From a checkpoint of a small transformer trained on Wikipedia.
Size: 12 layers, 9 heads of 128 (3 for keys and values), 126M parameters.
Architecture: RMSNorm before each block, rotary positions, no biases in attention or MLP, untied embeddings, normalized queries and keys.
Each number is 128 + 24 x the weight over its row's rms, rounded and kept within 0 to 255. Layers, rows and columns count from 0. Numbers have three digits each. The size before them is the row's rms in percent of the matrix's.

# layer 2 attention value, 384x768, rms 0.0249, rows 208-244, columns 192-287
100:098103122100136139102120143124108079129128127169122123118129108135138144140121116112116123144162151128171175113126134117107068149152139141128116149153128163129136129177124122136118119087075146109157137156136135127112150123155176136141096150144181107108116148114100117149154193116133140140
107:137152127106112116128123132144082113162129119135157107136117106136115086167145160125084127129102130119103131159116109097132089158120143104141156149106060133061114141089120105098129123122108174124097117143107125112167123109113158153152115162136131127136093116145088115146140142123129115145
097:140113156130155119132107134120111108162150126122130125123151174129130140100130171127153130074119114119108103094093139084151164091162142146125108111137152110142143135129154145166173145143134118114116125146119159140144098130112097138131139133140113118160130140130128136105129140123166094139
106:126103127107101146101105111135094125123148116143092132117138138129128146122126161145129190137116137147161147157140173156227145116111164112149108116117116108154153126133118131085132131081139135160124145120124124149125125147139138150137116191158112170140098157097149138126130100082089124144
098:112119133131145134164146111159111114153117143102124131102091126123140108101123161090120127155107109139127149092099143094115109095151048139128143117103108099147119146156119116140124100155101139138122144150123151163152090147114118183123133124107106129139153126114147105127141105094108118150
102:108132121174086161111129177138136100125143081138071123124138116128113101134129133114080149152145114137096115163127151088099130096117138111110116128142116131152137101117153104132091166146132125108105158144119127085095102131087118108126142122158116119175144117152111121119141154138124145148
101:140117129098097136160133146141128118123127115170125116167168124116089130101157138084115150167100104110138093117134112101095132165091111129162141098129110083127140112193118091121100096166121096188110160109150142131099145168184129141187185141107169133157137147093109127158150140155122113094
101:094103126122109110121135092129135107131129066095121153136119159111129168127152117110159125087078109118165068092141140141115141179144134124152111072138062171122156117143109122120119116107145129166144129085138158176139107110078153117096103103113118101129106101182134162144105115125102135151
106:100115142120085135096157121109142095122112120093132160114153126104148138126152141140097111090125108104113155137146141133129135181159133151175135104114158145158128115160129111181172116158124104111107144133110076139097125125179132167113131163140151107061121120146123127150098154139136118152
114:157124126119130145165118094139124082117110137136100140107147151114141134157133187138149112158150094110120159109119093112101104103111139095087144127102138134087151113159112132125151107094097105189153130100100074070163108156124141109148130112115144110120118128108176106140133172134114089123
099:152161090150140120125115122170105118133122131160172126188174179141100070151163105096110136138136115112129119180130108112144123169112141140143139143134169128090129112111137112079126119132112145158125113102126147136147141137154137099119089121142143163163155150148087158146138150146145089122
096:123148089131131164156138112166161094133105093116129140115176177144130100120158186162147082143156138155165152161176120139129110145173155181150145093092168135114143130137145124159119135098168113145123133128121151153094136146143110152136052111126129146165117122060101140157099145135110150143
110:158108089152110131107125114144105147095125139136107132120115094135056110117137113130135121111116130103105073156111142112135118176149135106131135146111131070114166149113151127073123141148165131146162131162100138090154137108137135132121133102126122182137103133118127141156111118147090095112
101:103153100090114139105126109142083144140134127141132122116139119148091108124157152103125197137128107152129087136129125100153130140186129127130174155183084125126120112109152104114136076116127156113154118152156108141113125142143126129127141170108141125173130151130119106137152151154132129123
110:146190138116110139107135156146136129128155124147123136134060095146144137138110107143137128114104126183130095190080149136183191149124142147121121135133144145170132182123123100139118101130129152118077087128136119142126102100143144111131145122126182101121132187138128142153090126119119148113
100:119140086105182136122123165096088107139111107108139154114157171120105107136153136150139124141106151170136106148123104129127168124131107153150121096134079135107109148104115142138140097164131096155114141186125111120132186159133130133135129115105102109128149156129142101119136104159115140106
106:130140150107184099125147061120114099119162112136073140127068089112137140119149075126154112115135092166163127120121164149117173118156108145131131124131157137140122107149119141102148131124113151132142151128129111153107111113139080136138137104091105149091117133097169088150091111156115117127
113:170114144146126120154124082085070133155118109135097172121121125132129146156127147109120138115116113077103122134125125086131101111136106093136143141172100134114159127129147121146154141144133103121153126081113123131092117141117128117148170112129109084153126121128147137132139172080156122143
107:099146131183138128132153121150107131131123127097110125079113162129116105114168103071118130186138133147122100158142125117133159117144158106106146173160110093137128154126108110066123090091153118169153150160148079134161119149081129090138094105140116131157087190151113097119133126114115131144
096:133084114121069133111145162167122121119129084124167147132139138121139130162116094136128116087109106088106126150159127119113085183096169089133137124066134142119154125176144102135120101130117114171117122116133150125137106130094154128145115110163154143129123145092112133188134145090115132170
107:136142119125146151139150081090168086134113129138112099106159122115110202129145127147137100081141107154126137111122118120124173125120156157131164094098119117177162132156166154163162142127160125171141101145133084144107118152108107105126147131131132116121145107147115118130151088144073126103
101:176145170125087061150129113090093133105083092156114129137100092107098137186097131158105123142101127105106092117116100166119148130109086125100145110132087135114160158128111128132161162119118077131160094122099136113090146113111137108167167126096121146155130149146151150156099176152114115111
095:129119142136175144118115120150133136109158170127152076174089072150130097103125105118158125106091096168120110124129098107138121100115167128137098172187163129125118107148126159137126157113110117104138134161131117173123106117137122146097113141111148122121120141151146113129157174129086120119
099:106121123147119140140119140077160150135120131111153115196158146123124106164141130078140139108134097129138128139098080181159108149136101124098115098104111120090138137133105120106138145161100148141077129126129137115133158129146171115115141168126159115121103131137164158131134110096140108104
107:167119212128105131127130121143131138128179135115114116112099103128116170143133127172120164145125143147065119123105154106161157110148163139105117099114114112124106119150150113097125144180136108154119119161126140158144166145098127125157127153093112149146137132126153125106102141124093083108
106:143090141112151130167129118157120166133163127130142111092073130106139133123113123120145138148127131130083120122108135144112132087162082123142130125129138106159106130106096121128144153147146132091128151165142131088180126099125102182156140106120115160156094127151100176115138127111141124124
105:132117152147121131150150098096131146123143153082153069093120112115126122132132127100166125107145155099134102120144137137093175136090117099143153158129114108156132164120115151112142126123139109104137117114110131102131148096110116160120103089129132136140129088115155085106158123157143141085
106:156137137113133134182132118127121117140147124158124166148095168124165172138138097144108112127191116139108179115142136096154165122095093097134139169132137129076093107115119157142161131154139155107125150110143110110117107140119113126095146151136127105137149084111105177142128110114153121137
101:132108140128142097106123126142128126114091126165151130188129151138154135098136089142112151135142122105146158103100122103154115107129096127095138114121122157101104115067122145100082154125131162100114096106113152149165107073104140115085157149124087146070124116172124150122047144084140148132
102:116148128129121146125151135105149132123133130134117129179106128119119096165104105134123092148139143159083102149115144095149111138145080147142128120126165172138100180156093078102097140165135125123097096160134166122149144096140145137116146110132162137112155173172143166049091150126121121122
104:146105132143174100157150120155133163125082157101126130118081110131165152132127094107164148160103096126152113151149093149168117079140124091106136140116102138177166160074123110144111113092142157115131130085111137151118129158113147107145132090136151171082124195147152131128126123096133127152
106:165086127124142149133139150116123145084145155150143120154142111133114134160121161124123141106116103064108144138113085114108127123087141153120130157120134177126116106135124114136118144111119158134066099122118156113154130133129140130114130133119163109097126143178110154128118137162105147109
103:183119138108162127163084131154141150141147104141124134162126134141125128151126118113160134129135059103142104124118135111143129124123109132151126114106170135132155084099136121140112120121089136108164144079135177146168135116153150125156147166137113129127157114127111165171120124098151098118
106:111097156156136100091127141122148146119084149103132108120142137130141173128128130113148132102206142138209143126151166162138141084106155140107097102124169123131121135105134163096128127167114116130112141096154120138132154139132146105132133156120121142116115095081128151106132120118155115140
100:121172136134106167139133130128083145135120142132134147137090142120159113108136041122133130091129098174131153128106136134114104132114139112146087174089127139120132096151098113094132108172108168146109120136133084111171099162143147119121128112132119082091150156105133152094137135130129115128
107:144123192141113110146124112155127141102136112113142118100109086143110147134161135125122100100132151132073156097123107156168104141117122123176083114151124124141092156141203153093132137159135150106144143134130125114141123141083112104123130149084174124105114112112151139071175124134140161112
102:106107148142147139110138121102120121078123102139126126114112160107134123119112144088166129126117123110135111150112130137120126108108134130132089119120117105128111118181166098075117088132102124108109142124145149082126116170120160126166140141111167155181120133056137120086122099076093083114
# layer 2 attention output (transposed), 1152x768, rms 0.0232, rows 464-499,592-627,720-755, columns 192-287
098:133155111148150162134113099123155135139127066133121125141130147135103104108130144123119114113138128154131101105129168078114169140109183093144126188155130148091076079144104068106107077130096124134164183124147152149093126105111133150138149120140140119156098158149122131114180130145137087163
105:143079136159117112109067137110123104132092154120114144096134160093149138111157123148135090122087119104104172157120138136167165145129123140113126117144101114083113131141172115135115110142123111146145150085133113090184123108141157096138102143130065138139155151120128117134088134085169096041
094:115121140179153107108017130167142104100106159144140148113116121081126105149159144124133131135116131133133156123167141134149126085173098123117118146124145106114133122153100097141138125111108126102157078132105135163087124126105114132116122109171120130111149124115151116119145149128153102120
108:102119122120104096104120127147165159137130137102121105125134146109121117109123116161125139105142134152113129074114152113162136151118124090143148128101135158160062119155132129126120136142140108115118138144130164125137145124178095122155104133143094144129151133079084095115176141114158118081
100:123121123170129135077084113129120117114123134094131113118139134138163131159104118116133127143095124146108106159114121147129115116149170172121131133129099152122126141100124121125136107109145141151105080132092119148148116138145119154112134126103111118120155146150146132102082127116160088101
102:143139142163098091127089096114138167144111099134114159131143093140119122128135129133101121145099135111107108128126127126147125134140121110115103155105147127084135159133099133152139138103117133097117112127104152147133110120130100106152148124141104157123140132166116109119135149133099043117
099:131124151087126115175142167105138178132141146155116087152142163090140114104159107154103091140156113115126110133123103119134133112107135109178139138158131166146097134134144131134146145111143127114119157139142132116164122072165098119096134127121132111140168104087105133162124158142128121089
099:108125111126136133141108149166081141126109176083086148165144136152134159188134124114131131161113124127169143103128103128097106146149144142121088074102135132124115147149146133112115155148130145155123133133138148097136124133127133077102102112142139116133110082115158170135134105149134043174
105:148073143158119108121175109116149133134118105141139152120114194138170107147118168114153173146121110141161140161132154130160130116145150055159130122108132120172106128156162083113152111150120121113170082147129123128155137136134134118139125150134108126117158102141113093126090090110101098144
098:095186113111139142127086079140095141113130115117110133133139094063116116110129115125104083113174137127100127138163128128093125142119135101117123159146097140106150117132133163134102124144103107133121141115118116163097132110130095144110152083118171102120115136123148107121175144097138132111
102:074143136104127095145147119102130147119111113172142126129140169068082129121179132118129114139161104108137141120144113118133144130105102140123141110133148105159155129132148119117155118097130134128136145110183153085125139122094136117168137137120122140133114108131116108153101124148115151156
103:106117121138114133077146146125152179146164153112125106093141128096125122126152108174106122109124173160109119131112148125156115102146118158151154111143105143153141147068162143140078120105164097111084052109159114122161144111171077135100117191138158127167096166112142139132159099091118119117
106:134143169120148126115165109156139156106148126134148118061134139131105135123126108139090110118087129119117132138132151096120125080138146149138202135165136151118109108133098127129115128153129137118130170137122125100161094126119111113126134121105096116139125135086138129156116139121159156132
104:114131110134153124124078145116115133147142133117179112141127217123149141145148157179076130135133124132103129081147169158137154162124155153066112137080121112154081143136165120114128130168098114171166109144129131079144110126167115123143076163110127117132122116153123128146128145121159011092
109:130093152117132147150252145114150086102138125162162124143137150175145137158110159146130150139155115144126148121149155145140127136108164144142116136119158122142100126138077107133145114134142155108122122134122146114154152140153114169135102134121096129118151129146157138127168117121074139157
102:110170115126145151107108089136048088148158145088151131088164089132132144139143129145113107133149136151158120119128107084101123070148123149129121145127118168100124140135109147114147138131127117137089121135106123129161112136153159159104134119104153087131107162091137127116099112139085128136
105:165088144158115125123147160181137106147136139117137121092119131139149137123129124154096163126088128177133130125110107112105130133120151148166138063080146125118082115136105137075142083144137101191116129135099133113142108136136131091093088133142134104135125098093159126135106073128141134166
111:131138134131134124154066120160117160122109118154102078140122177153135109108137125157075067122180111082107144154131129141146137147131095127130076124091124119150100142122145130132104168168114102154168115135094111106152135093093121134097138136123115086137169114142128102131149160133141090126
100:075143130140144114154143089164103145098106144127146117131158113089079136133147120145126103118141124159096103138133107158120102154115130154102129202131172169098129129122118128126159110094110136144098140129129140103140142130143115114112145126116132140135147116156131131125078127130141082151
099:084114137119122127147126114134125133110115087133138107096131155097122168101150146100136080125150126103165130173107139097133109105154130160132118147158117118126131124113105087122139124121139159085102105094170131122188152127142121124139131101120127113148121132105145154123124095121113145131
106:116187171101102133137214141112127130137127167117127147129110096141121124166164116124072107100126138157128131097118095138155120122165160150126096113126098141131116155136183125147114134110129100139109089126129138125180102137142139070094116148140122109108083097116165112155143109166121081145
095:133116152084144134161214153115147118158154116151119146082153169167157152125095133117103112137165148093170156113137084118106128153134155133145122104114146141113139136175116186127153134123134133138144151137101133144141108102112173129116130108155118123127198091148180112134112161110129148140
091:172137107145116153142130152108135076117150130146145151110133099145126146110102146124140117129105109115115130110091140118122150158121154148093137116155131114160136104111135135122178087125139103135105114138144123063103096137171153144082113182060116099134119127138181188114110107089133134111
097:123129122053101139130080098144047087096149121124095149146125130085112114114118140111162155136151128100121132106135148135121150174137130104072108117163126101124111112150127144108127111163108183109120212112152170126143062102092115142115146095127147135133141140097117126127106128114127141093
105:118127147086119122115145132152146132135116157098133166144118105121142161136130084149135129124123137144104153128170115188122133133158090146163102088122122135081132151139151163131099116078118118146114132145126117145153071112145115152134115140138112100116140144077101099119085138140145130094
111:132117138162130130119017173143117132100145153094119154116137076108164127160120122144141143133092158123125141168079145160101105129168093167133108115134128147083153146128091096127111159125149132146090106127095100145140135113119158093056129133138132095129121133115142175131111148158130095138
106:146118139159116119132132160119126130159095196159138133153131113140117157125135110126128142115120124148138093152127070162138135124107083114125140104175098116108145124103113162116100149126118134153113138109130148129118135149109135115099133121137133144134122125103169132138150115079128173142
096:170188141121122135126168105169138137157109110126087119145135099169102111128130093120130174119119131153118139123117147132155129103116088118135069094141087108110209144161141098182050144112116145127152151123146142150149079121122114126147123123094134072110116121130089152148126143147108128144
104:110157131116084149127074104143137105093115130135128137137133089085111104134138136076129152160081153093107117098125138128153100154115122138131086095104150107133155130119123119133119130166120158141129211151148140159120139125132139119171138120116126140100135117107107133130086101166108146155
100:115159108123142116148196127110122130166169094147090142128130167194157140142141120138139129174146134142141118138114126125105122133112143098119109145111129122141119159163111104137078152133123137147130150134126177129071114130112108127108157116129118127115128116116118129117152101115132092144
104:087128143130136142126188117143127123083121143121119113119104146113125094128144153167128131115147147124111125129123145112154133176125143142101103142101120112171141125106145117107039137157127153113118087142104114120139126169169096123090089157151148100122135129142157125097115141116138063138
109:118153132102150134123100117090084093109124085185114133167107137127147110143099153141137162143136128081098114156127115118162138140103136110130112120155124093133133105140112094117093144147116132079113139159151159138103120149124089154120128095141147084127129121133118129166128118153133114138
089:133110126130061133115040151120158132139122116139125139158126083041131121087151113121141098159131123131108132073110164117112160143103106149171115103116105122146158136111127114097098104148139123154120144130152134128129143109117148098105137127138138114078103124097158155115101121124165159148
100:131151172125110107116119176125118102135093136127149155133139074100123111100157129098120144089130140152132110088110159133127143132136112106095123151128124110130124118093103156107106096149134150127178149139155127112086099128139124110140145108137143176113135164101098130112146152169162101125
093:128115131147110101170044116151153113169101142129122129121124157064138167141132143110109141137151128142176118131117122130093120130106113133118103154113147112119123131154131156137178150139135157170073122142127149102106150177132133121126142112126134142100147113105119138126142060118115187119
108:137100139125125116095171140143134117123108152137164154159092154153105186131118131129157106127200097166154150130136175151130156099116119164090136140148103086114087124139134152131106139081091150141195136112131117089120101122076165106135115128125103108109122142138147126133125147100144114102
104:109158114136156152141101090117143145146139082121104139149127123123102105101129152119096109120137147145123107112135149101107155129113175099151132185147124148108065084142106092127118083116118129132156186139143154182091117113117150177123149120119123129171121126155135134113157131123147077134
109:147076128155126111099079138103124119125068161099121128099128150093150132129149122151129074117103120120114181137098128133150162128129115136118101110143093089080129130141164113140134090133143114152144142094134106097187133104138161102141087142143066123128141156131128127136094132098149088011
112:132107115166123106099055139167141119123130162138143129121124106149138129135133117132161141134090146152111137111183146126135131087185111116140098135121155125115123132138106071145110120119122128100132072123103118163080126126120108150117098134142118122119149129109150129107137144111145069123
112:115096119124106094116099113132160153132102156094119097134128106128117124122121102151130135123130131137126115088119153137139140164082112086134140135107149134161095137123122134141119146130149092122110134131130176139117147131140096123168113142141108143133140121101090105120171141120156108047
115:123128111183130127073084107117113121123128131090123117141147101150164117139098114124142114153096139162086116149130128131103117090143156162137118154135102154123118142099114111124125104121140127143113080137084132147122111125151127160108120144090103108121165138142150142111096123086155058098
104:148139126165106100119107099121119159140122094088122148131131081150121122128141124133122141116106130110118118112133120127139113111155132098127115152090153119102125148123101137128128118095129136075106126146110132149133116126132083099150128123140080142134132141149109114120132153132078041106
109:124105146101115132164095155112146163147119133145107106175147154069124116104145106156120071132138123109134121133127131140124129123089147109146131136149129155150119133137137136126125156125124118116128161128138138128160124091140111115098126127130120126137147097104131125161141157123128111075
108:104125105105128131147099140178075135132109176095100158168150127135129141177121124123142118153123134110173137118120103148101096131132156150142104078121111113115124143152158133112112133138144135136095129112144136108125117131120126092094111128120135126146119074116157144121138117123092040169
109:141085142132117114133120119109131126127104127134136143116115181115169108133115139117159177149133136130158139168131154153153146112129151048155123111110110109159116143129164098117161098129136113111152079127139103138138149148117129123148133150132110134124153108147129107134101100107090092118
129:092160103119123141118078086141111143138152100105113138154134088094102114113119118133124087121146150147104133144182130119090125117135126105144122153122112142126134118134128138131087126158100107130130136131114119163087110100134106130114119111108146104135122113111160111109163149080128115135
105:071122119095108116146098155119152146132101110178128118129158184042078114125147133143132133116149096105141131135160134121142120144121106133122135090129131126163151124143146110116128135117133128131146125094169118096124138111104123103158118141126109142137118112120158091134125136148118151186
106:108110122154126133069130137120162157139137142112119097061136103119116143148156092163120134121131152154130118108090140127155127129137113149140158113162099160148133141075147139138095115098161111129102085104157129114169159116159092126114122191125150136169099178120138130126133093105137109117
110:155126155122127127127174120156150168112152124163148109042125156151115137115133097145121110120074125137113121140135158109122128120140133139138182131153149156112137096136102099149098118148131127116117147136121115108164101127126116118129111125119113124126122138074134131153130148149185160148
109:103130118147167123128086136121127129140117123107169106140124192095133132153149147160078111126153116114103138075130164146133138166136147157075127142114122122148101136146160119106156139167106133181167113148138116072151129111171122124122075163121135107139118114151125111142139147129147030082
119:135096153123128152150246159120155104096149126184161119121139199188137133141125150139139164129144105143122135127152152122130124156128155141119132132118162133125102136140095094128145104129143137114126096139110140113168145129152115175144107133144117128120153138148139142138168114125094156153
104:121181140128147155112141085152041086139148127085139143085142094154145153135132128124129112129137132147155125114110114080128122050119132155107128143128144190097127134137124150106156149130121102139096133140104140137168119127155142153088140121126155087117111144102112132131095107108070141133
111:151093136155119124137114130166126104149133127116141139113116105095125127137131141137080138130090131157135123131106112119106137145131146157178139094098133122126094120141101139090150096148148111183118142134102139111147112129133143105096107138134143098129109108102161114134125080113136118153
112:130122126139147120149110133160122165141126102151095089145134187151120114112131115146071052112185121086102124154150135136133150143124110134137084115100130122143093135137144128128112163181106110157178130157099123097140143101100140146083144115130118098127174108137127091131158164134137090124
116:070134114124131128143110101160114150107101145121132112142163092098092114133118134157135118111135149154093128149154120145112094130134126148104134189122168194112100123116129116125138117101123115127107130133124136109125130099145114119123125140116118139147149112148147128138091131095125059142
103:084113148116119118115143128131104130111101092132134102097143172112120157108150127113133106124158120097177138152098122094112105096134132143130117138149099124103142125118084094127121120112139159092104115078143147141167151145119116133147148106126093120142128135115132157139104097157130154106
110:098175162099115154136139118109117108147119134091129155157127090107096124170156127121070093086130135149144155108123100138148120128167152143114119112136091142145110146138179149119105140120130102133109121114119155104171120146147141075105118150135121125099093103124172080151158117153129078137
108:134111134087129134162178148134154144165172114159123135096153203143139146099124117131101093133145138104143142135171097100104121171138153143135109087112146149120143125180118170126122132131114135157144108138107127148127110096110154138111116113153141135116188071141175100109156171111144153144
098:146133117134123158138116140101150090132137085160163166113123111116115138120107145127130118118103096103114124122106160137124137186143147142097147126149133134153139117123130122120171100141140098151112101152147122079124102116166144149087134171100126096139094134130172186111145107087148141111
109:121105115031100139121039114148058084122143144130087155151137133101124110114096137118145151145125145101124136141137147144116136127139128106103096125137125072121107122150134146118115127169100161103104171092152163137126059114089092151119129112141146119139143126127116142134091134124102132095
110:125119135083109118104147125141135137130115171108136171152126095141138140151133095149138123115138120137120156118153137185119142137152090149145092110137122135096119151137148173125102125093138119158111145144126126117170098098136101150108111158153100101121126152090085119126092137136127105056
113:145131135169124102116083165142112135100137180096127151102138037135176125145134107148148129147101156129116149137085143145097096106170112171151079137149124137082162132132091071137115141121126147156091111133105098130131126108122159095026127156112133086127126139115126178123099153141112056125
107:137137147148115123141128156131136160140126155153161143138127096121110147143144116124108143115126125156148108161126059155152131111112091136134150109153109122116138128110130142140101140138097140150120140131151147128134135126138152074130126112133136131155117125098155125149141120054097171181
110:161199143134154138119134068137132119141099121115083126153124101145116121129136112129113143121119131153127140125083143145139133088113092111121075104139095071121194139161135133169097173102120127137167177112138154123144090132122102119137134105100138092112108148143093136145118152175118142116
103:120158120117092128116119112131136097103118161133125116137137113104107109127137148095119163174087144099100112106117127130138100156126097146147082101103120080135144135139127127143133143164139158126131215141127133149112120137120146139165130113112127148091137127105110137111090095182133140176
111:137152111122139112143207146127114135144163117160104142099126192191171133112153122145139123188141138123131134128109128122096111120123152116110089141121123118121118151150130111146106135120132140138133148145129164125114120124107116131092157127119127126115125118112110125122138117137134092119
109:070118127136135130118125087111130105079097156127116112125120119106111089129134152149124126125134156108121141126127141126140131156120125140101096145116114102168153125097122122113065147139149149109125080134107114102139130173147115129098102162139142113130125128142153119105112139116144048104
105:117164133101132129095107095104087098113136100158108140160120161182149115140096151132127163161131158088109132161124113127154144103110143112143119124147133080117118126136120090124081138148110115072095127154137166135091119159126093129139128099132126079133135119130123130152099115137130110138
113:124109119164084126114053127108162133146120103134120135174122076035111116100139113133130088150116117132108122076111159120102141146122097133173113123119088120145158126122112116101094136159131135163134153129153131124132131112127149099101114140131141122082092124096171137107129122127158141134
114:126119142119111098134080175117152109164108118152148159148143079122123119107129140133118140099120143174115114107152164136141142131137106118109119163126131106160115128081103138118085109148134150121156139139138120123074088104146114119147108121135141155120145144099142122107142139131153084121
116:113115131129114120164034113140152113167107128127121133149122137038130140134113161112119130136144146140146131155138137121094119123107116132124117158111125101125123141143135147131156144139138146150094125134119138103101137148132132124121135106124131137109140106111139134122158089105097176110
107:130108133093123117101124140132134125129118143148158158156096143142103160129106136137167095122214116163141157139155157153141159114115099166118134156151097083108073129133152153123107136084096157141175120105143112084125119102090155133141123122132099127117105123127129136130123147107123111079
097:120179123159143156129078087102166162126134076129117105136141145102090114122141148122100092120129136152133097114124145090113138141129164142136148138143115126101093106128100081113115078129110089138152142124149132175124100124109135169131121121139155126168093158136163121122152112130120103159
100:173095136158121105109052132123142125157091172110125147093100157119142143105129121129120113124106117132115151122097115130163158126114139129108082137168094105094130123141137104143150112133136110127140147107121107106163141072127132100150111143142105156135155160165150127142086123107172096030
091:120122123150101107113091159140127130116128163176136115141127134088133136125162130117151115151100150120127163100175146139119143113150114123139115151117150116107107145137120104132098122121133122127131062123124121125105152114125118146133088130155102112120141134122125152125109112098132080145
095:105126134125119100109058105126155131119089185091139132142122103098122115138101131148128102124122125121137119120098130127124142138079118074141139134086152137143118133122099109115120115124134080134097114127154149121143143158164110124143109117115122152136137131133090137113174160104132091040
097:103110111144115132092059128125125107111115114096135118130141142125155116150116120117145128140085121137090113150126125143098105113132168144133133137137119148108121151091111116124120097115161137134109081141074136142143122132135123170127123143124106129135159140149139156100101116113161092118
099:161134122138085101132096102099126148109134106112111140122106116141123139100146117103091109116120136112104132100132129110137107091119124122117121173108167114088118134129124129124133109131120135131101123131081122128130146123119078099153144150116111123122160148150107141107145133148123067105
092:131112139076126142146008132104150160135136160153114122147150142064117111090139122152122068146139121105143134154118127125110131141116158114166123149142132160157112150139139119108130139100102136110116175128141147140133106094133101127097147133132126135143146129126126135154162165137120109088
103:083106119108115136138118107178108129139121164097088150160164144121123168171174117123108119132111109119186144119128091130084110124140137134118107104127087117118111150122151155106116131122123124150079149104166145136098135128124116119082120108136129136166112080102156170109156098123107067176
103:164092162169133090128129100111134126146104138129119162128107163126185125122119144089156139124127149127155146155157126145160140108145158075146151129136088108149115150124148118088171108132121133120167103149135102132136159150111130120160159142123116138109155140132110126136103098121109110125
103:086166109094121150123036097133112135120140099121126129150138094041098120118136124133118092129143147132109133146160130129074116134121121100139141133133116131114135124132150143134077134136110105130100120113129110148117121104139115150122121106131153097132118118115157113113164141090130130143
089:086120105083121124149088140115135132165108128168100129111157177075096145133151135157143120154149135110152129134137124134146135153140131137150115110128152128177150134145145131125112109115111157122168144105196170097136136114088125131133116142126091131133117138135174121129114124141118142160
094:118120106155159130102139129113136167116142177127127114144147101119134105143161140124125110152138158171110117116077127136182104123142139158142140112156121146161139123105146139121130129117163136126129080096150106120156120129139136134087127151116178130157103154147146112140156124120092116107
105:138124177115139141125198123156148185101132116179156103083155149127102121124115131123133123152088112130133121147132151134109110114128145132140162131147136131128126126150107108133092121127125123115126176123129129089172086137130118121128103110129123127136103128122160118151119100123145143163
097:137150107137171167134020143095125117150121121100149121131129218142149133135136164163114126153152132107126132085112139138134127174153132156082116138099120112124107143123136128104161106166106105168153103150135117101136103116144095145114108146112156129145148152164144115117133124127134054088
098:126101153131127133141255166106130140110139118163166121127134151165147139158127135128135161130150132147121142111175149128128113168132156140131130142110148115128104140137091111138138125126131149133138131112109142122158144130165106148122095140137121123094143129143155125133134111109079151160
096:095168114140123136119141089146055125133146137085129137098158106138120145126147134139137122127169114148162136105123130075106113043113142143109112135098139166112118107106123136104134143141092088137089127134111139146163096149155166152102152110120123094119107135105125132110103116096088109131
100:163099147171146133124080120165129105139151118125140113129144130131166125132119141154105169116093131147120125118112113096107126137125140142164154079083118128114092123104085130090161087144167105163119114126105146108120092144134137129101110126148142095136098092103126103134123081117125155158
108:149155123137119133160078133131114133136142086145105076142140189152135101124136108149086068114177106086109110157130117129116140185145113135117079128105141121138101150144147131128108150161122109140143124147087128097160167098101107136100137142111122099140164147170149101140156149128130109124
097:088115121114126134150058105159128155098094141136129120115153108047111136148150125151123116124117165127108129137143133143083079142133126137116150177125147163114114133112133121100125111103114100140110129142123137134146139112144100113109126131133129146154174124150131156111089128111116065159
096:101132139121100112127157143135096143130096107093145085106105129089124157107137110097092094119162126088142113131122106083138107112155147137122095140158116123147134123134095141113126124127133150100118131079144118178159144111124135124128131111113112116117120139138167137116116095128152132100
106:117172132073132150143141124114114118126137125118120136143142102113109117133155119115109102107122121138153171119139103099137108111150141141114118111144073134140090144144183142121097137115138117127107131114121163133155113127126155097118149129131113112110103124135135085148162123154120109141
097:123124131079124132125202140132155156171188121145123113103175178125152164125085125130129143153137157107146165108176102103096125189144161158145122078123165146124122169171132173133073121106129128119133130116116149149124125115120164158114123141148125116118178130167161113107146127104155154161
093:150132134148126172152105146116147077141164094143137141101135102137149158144120143132164145133121101109112104134130185101137137179148150139123127134133111134143143126120150115143143099145131082125122134108146103093113079132151139173075135159106143096132114120139153157103127117080131151115
099:118090133055096142104055115129098102121128174124106178137132136060128129118110146119124137141108160111140154132135139126101156140124125102093095128141120101125118113130144155122112112150088138108084195096166148140109096106083114138094125106124165138132123127122135127145102122095091138099
102:122118132069119102127127142127105138109101203120131173153144116147140135151112121135139124103107124104093147124165131142113108125134095126149088132139131124085118132130133156106122118063116103121099116165129098126151081090144124139104108126132132116114120132104083147133090139120134130063
094:142131141160102122114064173151107142093137160118104146119144086129168120168112107158163156143115126125123146143099160157098111127132100142130107119136128136093159125128099090142137155122157140135088073146103098144117141097119156086082115148111122105133139115108117208122092121148138092137
101:140113141160123130147101152118139142135127157152172138136130099142113142139158112149153165108128116170161111146107095161150132119088064114123154111150094142124143114137117134116126167130111118148107124143107152134138123158143134096130115112139119122142128095084149120136177124082114156149
093:182200140138166127124152090160144111144102118123084129111125111181122108099146116162123149126121104150137140135107138126140139076110116114129086106162112092107198107149115104147112143101123161110165180146136147129127077117118146103147147126107149083088112137157102122175129176155125146137
104:118156128114093111130134113147135076114116144122111133121134104089117135110143129105110162143095126095091098080127135116155112147149126145150093096135124064138147118142132131167099130179143160120142192142130129133115153103117158123169138138124120146112111132094113123127060099172119134160
095:132130112133133101148254130116106118147148118178094129120127181182169140126155114135139114172138128138113114131115148123094113131105139110108126143136119118131123151154135116142100120114121128165133146131125160119080137137106126124088145141122117123115126121107128127092150105148144111137
097:081127132148153139109110092138141100079096133138127105116093130103129093117135140148138113124122138102120134134104124140137139148124140129094114136120112092171151129091123119098077125143152151123110086132106121099137135149135141152112117133140166105133138162133127117102110148118104086120
101:127135132095114142115145131097070102137128077172098112140108145126145105119117130115107138149118148052116137144147104118128132109082134112151150120185121079125117119113130121108096163127114114120095142136148156115118154132139120116116121112131141075132128123121103108146150132130128131139
094:106140110155086136119000122098164107137122099118114127156126102053135126121131121141140110139109093136128110095099146112135141154131107128188106108122121129138149117135107107109120099150124139130133121145162121118131135119123156106108125133133146113099099121117175149115112118139144169138
098:121118145101118122117098181113140111136096151158155133159166093119119124096152131122123120121086150156130135094146140127122142121128113134112125130127130103154130122072105142132089111147158134121154132148166134123115098110132112128143120103145139146135123156109109126145153131149133076129
100:125105141131111120147000109143150104159120128122133135128133135057131164134128139134109149126133136135144125135124132135106122112118108115126129126120121103123137128133123147145149146131121142141086122154130147121115147152128113140142141114148128122126136107107128145116161073125127153114
104:158111162090106124111135161133143137138133149167157160149101152155120157135113139132135118129186118170143153119164138127133141108102103142093138162156085104090071112126134153111115158073084160114158144122153104093115112117080160102142108117141126135131106146129150161141137149084137115117